Weights of a small GPT-style language model, trained from scratch on English Wikipedia.
Architecture: rotary positions, untied embeddings, normalized queries and keys, some layers without positions.
Each number is 500 + 40 x the weight over the matrix's rms, rounded and kept within 0 to 999. Layers, rows and columns count from 0. Numbers have three digits each.

# layer 3 MLP down, 384x768, rms 0.465, rows 327-383, columns 448-511
485511426540482479478497579478442493559518421500522524481516482512425489463529448524601493482476459476504531482436499533546517554482459509532463479461553520473436474498530523526537433523493532
473489458505549488543533594487487499439496555534506460422502519486467510584565537484508484491494471565470433526545525432543462488505456460513505489486469556517500517576512526533509547544443426
517519457576496510436411532554490519539558474524504455530465504473475556513581434488523536570498551528443489560489549477468392514492492551565507532521492521550409512502447550493546561502485467
473497459499510482462483466543449530479521463434576537493481465506507513438515522496414495510513461494514500489484513527511402488487561412495530568495478507484488556495490516486462541386465478
517503494469498421520493594528461481438497440516523573571528527485519550539528473490530437449500508492479499505540601491484469488496546500482477564537467488479565518473467554433476447484526428
430434496554479514469493510566542481529458493504468498492490471558487539517440505555499554573540511479495532515503544453530457492421499507569497455489487493477508472467487530463515438519521568
582526541457460538472486439550537507538519473556468478528527540545501525509455478518559495482429445471528437489548487485484533477497465525437546513509465547514543441486524507476560448497494483
522515541450544527536573474478514432532472451530533425554556496499440485512443537525573499528499567476472605536505449498435567470482511464509464535533456498534507468503516573487468589508527542
559511531501478546518446494510498511581556564479476517468493476438483522515547493474535483492523525501494411467517428550504520424515526457438553464451457451563496534539470474572420514508473554
500541559517477483515440543489535554482522551548530560417489493500448521468500495501489567551490450527501502531526556427500578506499518482548534470473498422471519555514492508491502500512424435
496432458578590552513495515540495526541458539497528526475519527469545541508468518525515537486501496546495511521503556515462517458442484573518523451502490512478534525473546466448494478542528538
540426493494495494474547495481513436491474542558502518579531532495512508497516504574484448459559569482478519533452454529516524474473505480454470606495613503483550481456491487470515513472525518
487489426499577521530489498462453488537520601534548645492583534536576475517513445516533508484482486506525507430453498480540471502554528536418545475462512420492518527510474483485459543491502506
522463558510567578468490516473559491510464457517542557489467490467477465532422514498447517475489502515444507490453428456471533499510549523501504459509540549450462487513526501456516500487411470
490467470454496486521450490525430507504534431525478478516504516507556507541536524488474460534545491484538540531545556508505532490560474405515500474447491492453532448567576518498577446398547502
475506588507435477499519473492511541572496455522512546519487548537495479547508445459490488526495556472524472571485541512464512544520493439519481463391492549490513500503525505469487538482537520
434510429516495554508541509527487527513560541507509421531440527483494490470525509523499544558475501496452402409604444500502523521489545475462550486532511508492429515439449555510479473452441498
485498506478470498537472577460538486500543434486536496540417534529486479449484538503515532524490457479533469565488528513470495494555521515455532539421471601510511496510509470520486554491545479
505538484457509538550439481509526517551524480467489538504488507476508507519507500455507509473583530523496500538486522531561556523503514535519508495565440473532399538545451547524449537533487563
534515538515501505527469548498443463549485511430480521505501494455466473477518583469518488397466447458494505419624504488534478520459582535539531531416506509536474528505470477493428496491493501
482452544507581466498523553552410528503529547479472504517582453471522509598495515547538478464537464525433473497512513534491520503515465500519488491426493519462473517556502496501502495459481494
419518498496592492492497546505410554469462434452518488450568399579505453495470500529488423549515451518413497540518473490442530406495400490537504511518516462533493522495509492437502469497490522
453502545395532505559493495465452500510491499459486484606516517503438502559529447514530494522548485509486492512457510487536476577530557613491545401452507468546518495461546435476447523498501482
461465509522505455557412451499530478521534547529549449574560441476540503395508448563412523510509542469505482523561491477452455494441530486445491539496486503511534522530463515471410500488517425
441426467467501530490505548441446511470512541544456426350509485613511527517483462390498520442563485497536505534465490538504441493478479495464519550486469471511532498517483505489473517445429504
465471525489518517495463546554556506555504492498513491476525490509368484544446508472534503501522461517489446449437497527511535509522488455483486556444467466546531518535555504487510524540465484
439510477500546484459449482503449552364562473510529528521489603431493448448490472586493459530488569528470517492537549497523459502550462489506505530542550461502527439494548494496481460531491494
493474500452461461533569478463436499487529469512518488553539535507464521419521488537495418600453424474516574544512484499542604486493503497492472542469491478498529529531508480444491508572505469
463449451509569501503523570477477497496575492496565523502493510506485544460583459534536478409569505527428424488473488469474469531433492559480599458515470461466465469506480519481544494518464501
502483498469529491532478464471526572448511480532485545525457494515516477518504459524486480475523532447443441523541521539542530561461502540389525486551544493457539527505479503459500505464517394
560457530441501520444499463525477507450535439535530494492464483470520517572480457435476561496518529505461491486496473494550512440570471532512490487526553518528467480422513542513546508502541499
463463555490502505504439471506510510455578507499445438490475548415413515548533506471510487570475428528549492507533514507508501543514538468536497483553506516502525441445525533479512481499557536
542500445481516520512474479499488484456439553487504453511500506481542555518585516441528576504462521532514501499507509484562509520471532487516524490535430497381533506456520482450457507539445478
561492510503458456521497502457419561542481550501478533535551463484525512506533458544485473461473497475576524466534449472491569557509512508523498508498488518507491564532449441530571580442456542
467519517498481538402503530487518451543496458475514440423451538557534459451517468460539470595505438565484537517486485517497530552539502502504516449432425502450468481577471487439527471478488512
521446549453476523569482485442504463548448518447518532473540474516455463509523517507477491501421519509450541520401497497599497517500581531529475528522535477470559533501524567463544473493501568
475424547513559482482479523553482504527454458473518523514459484534507493447517576474448509479561498479427433567500495454490442473495563542587537452532471458458526497470477530508605500558520493
539481469520529504533452506543564535446470576515457526454432470486535505555465466520438583529557535584475480509593475494506471529440494515554463505445417492462455525545451491507490489443474537
544521491486637570519547510488374441519522463506502513508550474516487451456509543602501523470528492527494497498523459488418589419523477476500508473509461521548556492443467430584527519495520495
507535481451451510505503489573499534436469481563439484483456500534505518533565499505502532602530519526494418526537410453520397435510502508518436488454498417548548443576512483466503499518583470
482489502493520499539543520509517490490566466518460525504555505534551504564506453576483467504475500504525570505465448479524539488452446508540466512525534486490526511458569525474508455553541582
484506443504424485494504483450487527500504495521483513492464526459550430563448482467516441491459492509557443495503449515523515531501560465546461495509553506529397525396451521485505448550546520
450477528434535510504490492535500528501549512525526581524556500506582502486507545518431462482460511402547547477501502486554452410479438553523501552446499503504501471417504475508478496468507459
553534508520506465481499457565520514481422448554500484471426528513483522533465471527503498512491543487478559461484465477503486487503546450468554490486477549490523557498512462479425472495493532
517440432508505467515447470451499540441533611473601542539487464508518531531448509552440518475509450473538518502469534494555522538512545487447520474483527471463506541480547445452506527506491521
491490466493507520509439514491551421437493499469511481519498534464502483541506493502468480548391466406481472505526508469523403466492532473566493505479482523426496496511465481496519499476457500
484560528445473543580524528557415541542477551456607527511483480611471496533588520505517504403504518482515440499439545485544516508490423434573468530393437462469494472516473473478495487529530469
536523474471510554514417419558511480455539489458495497493479484492500501435439454504511533579527529446482514536573514492408530523495536459479477477523508490530513434524435481461425515575490540
478543486481522418513496548536556544508493547460535473512494466518489437514474486502517562416526449470451483494534475496530510547542517504486495485514546512517485478501471434545457526452448422
557528537470502423565560581567465535460479524499502530518526457502525583516510523525431494495518530517528491477427470457432421512530508568577471539582436581564547522496465516564398516473546531
473533538531474520488511547496505525568510491482539493464435478559475587601536477519600485532495451500569527423529480505546490519504456524517413480478504459519515514565494444510473457511518470
512610525492449519622453479507458535505546470532541574536533483541493493496459456530451539498479525425555485531614582498499504470493509558518551487521472423431567518488470532491537438487496567
432476489438484483440521450467508571512470448513506477512486454538510529489494526531455544411522523519472495458510454473494551514451540562488496520535528541466491449546512528488587436510503535
437561425463500519621432461492506493541501486588513491496551490476519495512527529555430467553490509508463491529525447455481462559486487621525471478496538403530458521517596503482469519506499497
420536522551476524485588419497444515510519540449532509551552498540527446452555496479574465503415482471506517495443578489494492484486468459503545539483462436524515532472547526534510421536468517
490565533483489456488500483499503517487479512508530516504497480443471495514509530531465499495506588496513529520510496474533474422463565530528527517531546497565531523494483465544453567488581486
498509512509492498488487559455506517429478535480449522574456497489488493535564467530544533563502518481504479493447532496535566532531447574458440538511475471435431459465452458456494472509541505